Each number is 128 + 32 x the weight over the matrix's rms, rounded and kept within 0 to 255. Layers, rows and columns count from 0. Numbers have three digits each.

# q: layer 4 attention query, 128x128, rms 0.399, rows 0-16,64-79, columns 0-127
# k: layer 4 attention key, 64x128, rms 0.406, rows 0-15, columns 0-127
q0:116153115107125130114116128112146102125103148129138116154119118147119156139119124133146141148138094145146126107139114154118101152113143112141152132144151099122115128124127105143117144131138145115114108101144154123128147112119128127136118120140126131154125126099153147143119128094131126117135116119130131123120131133105126129098126143165118117095149096116106116132128140153101141119115
q64:085171144122139126128124206138175139030220119178156177150115081134126217113116146075132086135116075127148166100204118108172125150168124103127105123120127120146110119163094107114112132174034189046157126077125125215132188196146062210060165130081131112132102101128133108115158115145129192129126109069159099132142127191145070080150122247066124212128146066088147108209041063125100180109138
k0:154139143154144126146101145148182152115161134147096098127104122105118175188151119118054092160097079128129150101106106111135094111142153172156105132149135135154183102146115134158112098128113129118126065130148135142094161134131077145060104096117160104177061109155143105131163156154126093138146179080173160123119147149163175102128139129132084130121233114085144147159103068134078144095110
q1:127113102112121117131147127124116111094132122121150098153142119119117128130109149128092121116103121149128143124126126139109126098148142125152137141144129124139133134103142130144124136140127137119160132125127104097133107126146122154132104126093137122105103129167137116121127161136142164126160119136092134120116145115100120152102122131135115136139120134079131125123134146125124115131141
q65:167141053131188069097154095108111119141111072131138066138173076074152168112204136108196147153093106096088129165121094238078144151227178154166193117163238123090218152070201125113099155156138169133169088106129138145170116083058111181227120101120129156145087083170173113154162162162104214151182143111120178139115094116118111152065120045127085110087030159176191133096103172208140135132255
k1:127123077131135146074107093121175170109087068117126198175148127077151145131167115149096113151114134092147140135106113163119163150134129149165068119114125122103098158104179070130044131127183143100120172154146126106134099115071176151186158102135129161175144092091196094145098107154060113129137163153128114193119158115048128156115116100132105119125142096158095136147080172165094127114169
q2:146161133111139135138104137138120109137149120151155152139135156104133143153153129116132142113132107113103087126143172129149111103153109113149128123138126156160141124077148118130154139128142120123124137130143136144123135118117112117117145123128140130097144129156131132106162104135121123156132112133111121138134132110126121126114148124101137110110134113131108137086125139134144152121118
q66:120136173133163128157142125136140086068032037150212194125114193089086155136207134090063157133142108130054075083116146170095133063102040103141163149115126076237174128131136151136221154071132105147131104126111177138092201161228091120095102135140104116177202097069155148109099034124163095135177137152146188145118042187090108157083170064106148123090104181117078127063095114077194185078118
k2:126161111112101149142049111148128147095125044149139185138153177114145137114143135084108139132176093178161103112093129204100090075112095114138140176046125127120107131157122183078163112165124117170154097141119116111160141150183153112116156136116103107077162169152141174165135159124100198190168100134158126106094028163113135128121156155096159129109100144136095138095140135119117170102144
q3:128122113131135125115123129141118133116141138108120140138152123133116112135117114089100123101137106108133135124130135129125122123146117141157120157139136146142155132107118112132139147123121123136124147108113114113132092091132150105154127123118139127115150153125134073126121128146111176123139117122118132113135143132118143112118123119110123123140143112118122139146160117103140142128145
q67:125126066085171143144152175099154107193224133112153085143112113158081108177039060114108178162139049106184164115095115127106243116133149139150091165144064177147106080049103085145164154097135115105120172060201087144080113121162118153188099177138193152115142194103097110151074175206102199194138111046163145122142150167183226139146038073123139145143125153067101143191117132121193087159158
k3:125125118127167164145153176089223128122137147185126128141132079128139153110115067097226137155128149116084135129121074123157138124134141147112083123137125139086069122129084095112156090099164138190092117079162120114124105087092123138115100117148156113130132169143145094165077123184106147138148109082137109069138121186110170104149141101180145151107097118090073109129114147135172116095081
q4:116136110121133107102127133134145104122129121101104146143115127153135117112108108096126160139135132123118108134122118144131120118113122140126141120132122117096118132127096126101150123124107127143102136103137118134115137126132145104149107128112114117145129142096134104136101129110124136137158100110148133122159125139129146124109152110110150128104138118132128149127101095160119105134148
q68:085130137159186148212030144091112165137076113147194042141104138076097152033133116047151107135175130066190163187033136153068214059084028111112134034084172139079064183111091144139143074046166135180171112125139125143150186127210158125172120084184091127158155143135147155175107124093213089145142170137161146139182095064124214169085131088084180088079091142128094141072048074138127104120197
k4:102075090145140122150102107104137195146152115095171131143126221148106091131092112085183123112199116121145161146061150170121144134116162116110083107102145106121122162149188095116135088156150214160103139119067107095152121127212152160143099133122087138165160122077121128177132133108143180155131122144143176131112086136117162177101136078132129156171120151153095176068076093140206103100128
q5:131121113116114125142118158128125108115125087143138141123137152128123121127120092097110140110091143144085135151116136127140123110129131111122139132111137157121103098141150134161117125147120099131106178126137091130114125135104100128134127157114124133140121099134123116108124090166126137150130142139144131164124101119114138110154124153113157086114124161141140135125133115110145128131160
q69:077022160071123121132084193143090136116128102176069089147122130138083104200123100084100114077115078164169076112121161150118187074110092060119175109094107131092066103147121162177130107135124081115111150202138190074100110191084119108149071080091154161139134134101107129126173062105150203146108106104071107188129095167113139119058117141042117081113167131091080163169136080104151149095086
k5:107077113108124080070099113138117144125144107177157104114152160196146091117154077114136155094075122090106162131156185139111101119076120114131165125104147161142140107170098127146161091111116143122150145135068081087088159122144075134114129102128104109076166151120140151106114090173134217085126099112115123098176113162122198168086150134078123129077165146100103166163155130147113103138112
q6:129126141122160136144120146150161135160118118153130138112148144113118133097158131149108146138123138140136108149127145151117125091119111126107139131135134144150148113131177111115112126131109142126122123122132118121110175119109106107108144137142140119107161152124152145122106128137141116130116119144135135156115126137143134131139148113127155113138094129148142106144157105121141101107128
q70:140084092152090198143202106150238152099138100122124142111176160081125096123126146114158131142068090177132205179151155170111082115095138132082179134165129122119170120107158106125130123130187087169148134125237145038129173208047113092169174096140130061115204149153141125161122110119101142146067098075147119124075136125188069182137137106167141088090082150086173076131167145073147113207100
k6:102083076108091166179129091195185148122122122129116107062117109154146130077187170175114153080122118167179104110107161143108131148138139152091163138155149117104086158078053160106101156126183104112135158130180128069124145153097063101177164155110141163130147170096075171167105098125133137152118105116129132129140145131120157128117174110145157124133092129145117133158122161095127186131137
q7:130141139107110130136115115120139161136138133190155136128130160080136147133155115118123128141143129129116166118111147131143138122151114150139116143130122130132122102127148158153096098115098092139126130118114116113132107140121134142096144152097141108123115147122132116097094117140125128119130146127145124145143135124114123136114130085120148127137103140128131134116145111106149142121135
q71:133094143082105092025083111144153133128137135161160124118140132096154074207133200056096142225134087168103159159131116121171122139173061157174180173182173108181117130160108100172075135133057090111174171154107134081132024112072099063117123103096126152159066066127150097022061134090063160119151104212076148123128133089157174147101134036121192179255076104197109155111146120167125242116145
k7:146119090097138073124139177137109128117118161151148131113127137146128130140125161109143228173100114175100166128117159107147147119165111116097104142105101079093123098141122168192165080132143108129147216148121110109084143138125121068118179109110164126112092135164202081073111136064111128120180203141081114107119166134051120128145122107117136088110103127147111119095104176137124169148163
q8:131142141134169144139110134109143124148139115147143154126114139119116120138153125084122133110126131122126104140134126145121132143114154109126120138131141140120112140145134090147168102112135133135113117113134128138122132134128117126115137138145123104132122115138122108109122132173128129158088165130114108152124095132172112146128124122143154093113106157148139128121122123151139132147133
q72:087164124171223162143171136048145174155199106131117181140115137119098128151174129097184125140226150101142103160174153134045139152139206113124097201126120156094121179171121153121104136154145098197059157019172096189119130130100129155140112117169186116120181127096140057112145143206103155141188098125122177138141088132161159189073141085125066105079086200143124159147123152165076095158170
k8:079154123134124147122139151154129134095143134084108181193120155130156128162124081094134108095144175103106126151148100117103146117148095156091115179156168132121098131117118063121114105103123116066091125095221115159169115103106148082134100105158113147138107145146157104203089134220140147180160153115163143135108101146122142175087178098153146103102088199168147126121120108159149134136145
q9:143140126116135141137120135132135127128129114123126123110151109117129146114131122127138135115117129128130126138104127126131126086125124141140117148115129131139150132136121133129140113123119124129109124127131138120113124129136114150144111130141143129104135119139129125137157117140124127143127130132140133126119131097129117137159135139115136120117147150137143096127113117130158121128145
q73:150088116110000143070124195135140118150176137130170131116134169068138189206114201092148155113080069175123224071142092105180117144102162102165107076183141091134159117099108142087140123101067106117106125136111047114115172064079152123132132174112085173071075124245184129054165104099034149145095049208163010117123117080123107058214140093137124190112145121131111124179075158117183145097128
k9:174136083064160108088097125125123107139137130125142099113107109127165161179168158101125070154116072174088165150146155097147089151089106125151186089122109066096140147089098105088096128133118089155110140115143114119134187159107109164197146159078120108106119170191105110059147076133122102109136141106127119096094198143132137105176116044094104106169149102116141092124114158123131205125098
q10:143128145128138104134086147150144120150130126148133130122134121130127145146161136100092084106134107125134109123130122145119103134130123121141148128139158126143142129121157121149131147133131143110143110106139141126129153112134133091158124124133147076110155144135132140126150122090105141126110126136132104147127126134155117132130137142125127143131126119155126139106148130118117137109108
q74:030092084082135102137057130159115099063051245139164173115198171111088202191172081136112025167065047102100151142105152181097119073118093133146184126079160115118135078108240211155121142115056173111075114134123164105062103107099094063144064140090042080089149132136151140046138102114074118113131122197055000133195139107060153108117127131149138104133095136178188211019136131155106141109095
k10:147133054145117151129098147188062131142111184121129183096151157142129184136100103098112090132064110139089085107113150130137103081135140080082157157114159079126125084152133136180106138125110144187154060166102116081104156193112115127191164127076150151042131091128139119061113087097148102121110113196170099088130065110095147151083097107143097152104134126141079106087129122144070085124154
q11:125135125129166123122109115102095113129123114149157111130104095134143138149133134112130118117176134128147117130121126152119136105127116133115117106126147124118144159143157128129142126114124111140119112155117131132131135135124150120162132113122132123110117103120121119147115102133136138141136133133122134098114106119122105114125171137101129163115118114133088124117111113107138124107143
q75:076178116132095175145124111097127064137153101111198141045094187093126125195132223026124091097195113147159109125049080131049114031116133150159109108108162030021063241148247125225206178041118104167067083118103149064175123187083121080247066144112089111173187113131222172198114095115153142109142141128082132095154101149122180190152183091086086153078118075082063181115123113103059141126207
k11:115109101155106077133101138080153111101095157127205195122070081149132085185108124105110087139168106147136174134099169120055110091087073112132058187144158087091142189082191115132168135070097150177118126143141103094180155174118121163221134129099152198155143166153120105174116139074134194071136066157116118123097123133112145156077169145114113105080107188124080155066115104131150126093146
q12:165103132118124136127152114117118154142166130132103137108130117131120119128138127093102134113149163125122143141108134112114136144135125114109098125130128119116119117117133131110110127126100086084105129128125133164113126140153121090109102146140113124124133128142149126116103104106115128130133146117113120127135109149135145143124133102147142130132146131142119147137139141101135132139126
q76:181077095053117173047144064126122153165166154083116161151150184129127198102135084090107141067112213148098139161101204127138168113098146056126134099148154066083234125107131140136096135125106083080106097126141116109162049200045169105179109048150089188125141074159115120110189150109057163095136172100078017069131148180100138125053181137056090117074083102121120110107110117164087170088194
k12:129121136175070110060129091118064152121114133130122110093125146168157180057171127103098097125097185163164151146148148129117130124086091155106143100125105118093148110130111138156099094101103134106102128147169106112153093127084129116187166118108125202088099087114175112084203118173123193120147115153080150103083146124135152121091154127142077165139135126161073136089111124077143105154148
q13:112148110112147132129117075135131145125115105156112144144128125122095122114156109154114125135125120132127105129119133143141119101122117119151122170128128101129152114130147143117114141140116132132147123123109112147107124135134140124094122122132109116137145127094136115150115145136170110132144114103112109142138126116144120116122132122116119148146089157135113150151137110113124140148116
q77:078122169132189163077120091201085063090155055122177162135150098165091071153243049121090101197139191116150047077166158125175079035094094158177167136149049092147146121128202191134088122110078140153121145123096136145043103135135173154068137056182166148184117073112122214211137122042198102218139120143102119146196059171134120138109161154135109202160080130117146189144114092063148127081101
k13:125135124123136144119105124198136109141104068146127133166131136167147146088119065091124142136156135130157118139152122122144053078105159128134094186117100154094099077085177196208161141124158156142152131173119143182089143121136117128065145053061091178118121081128093140164109166086147118125176104101110117080110098128184099152158131165095099089157093164151091139115130151141122107116119
q14:134101090108150139155148140128139112094118128103131132135142103139136135121100132131131155141107119144126141089138134129124119121132144123132131139141121130129098132151109093142160126133127122121121141117134125104101130132107102104132126131114135116134134106110104095125109130154103183156157126143132149107148131134115158124121122125128122148136136144110124133136126129122133117138140
q78:169174080110202147132147096201126098078076112143129179115176115114119139078124158167137130137177109101164164112129127080178096093130099159179120173147238126166141129237083061158209118120122113132148142073121154093119133136126145064113092162127133105115180102110049093099140131109055087175157098132135143151080159093104178106126131138063114133122111175116135133097174125116156121097126
k14:138151100120129157123111148076139109125119114100153153102163095147080106122123128160158147133136142154121110070140125124178117087128145232163198133163159126168148157147125139127166123157145107153082102129119113114132129180144165070113112076109077120155151126096146071110107150137086146107107184141114160142098089125162133133173146147120143127108118070122136154056142130169130160086148
q15:126108103149108115108145131094119111110115131110116123127132138133157097133131134120166161150108134139139137098117121146132126168092098107113110114137094126106116110134115123107129136118127135129123127150127137131131112130138145093113120114134131162140108095107114130132153135152113117112141117150114145118112135132127117098106107121129128113148104123129121127116126132156129116139134
q79:133081160052103147035116130134099111128146103108127094118184178234220062211168081168154156124088118179115150084185128170131137177083100156140171062115110152113096112156170141102134119073151098185156117214073127172152096100128143123120076108093141176086120119235128156106137082083109119066122111199115167180157139126122135162106048110140175098085079143074100179078048050152112181116138
k15:104112135110106073074118086064123085131076100149122168173108164170172086107120102081149138123114140139151096155110173118146110129088171114166154154095093081144141108119133179149155144106087138115134144140077114049115180094152133147091087106145139171113145102172211134118156121125131109142036177177114115128149125144183126105120054107114107079199109171091121120144103175181160139120142
q16:132126132109157135131100141126148148156139116103135142123154128130128113162148143111131105114127151149113112125148137123119136123110151120134164132159136124102134128125129123117135129127118110159134143126128153128130155119151141122158116130105098148117138150134142139141125119093116107115110130146121133127123116096139124104153156128127112149096130150137152144126142128107117123139160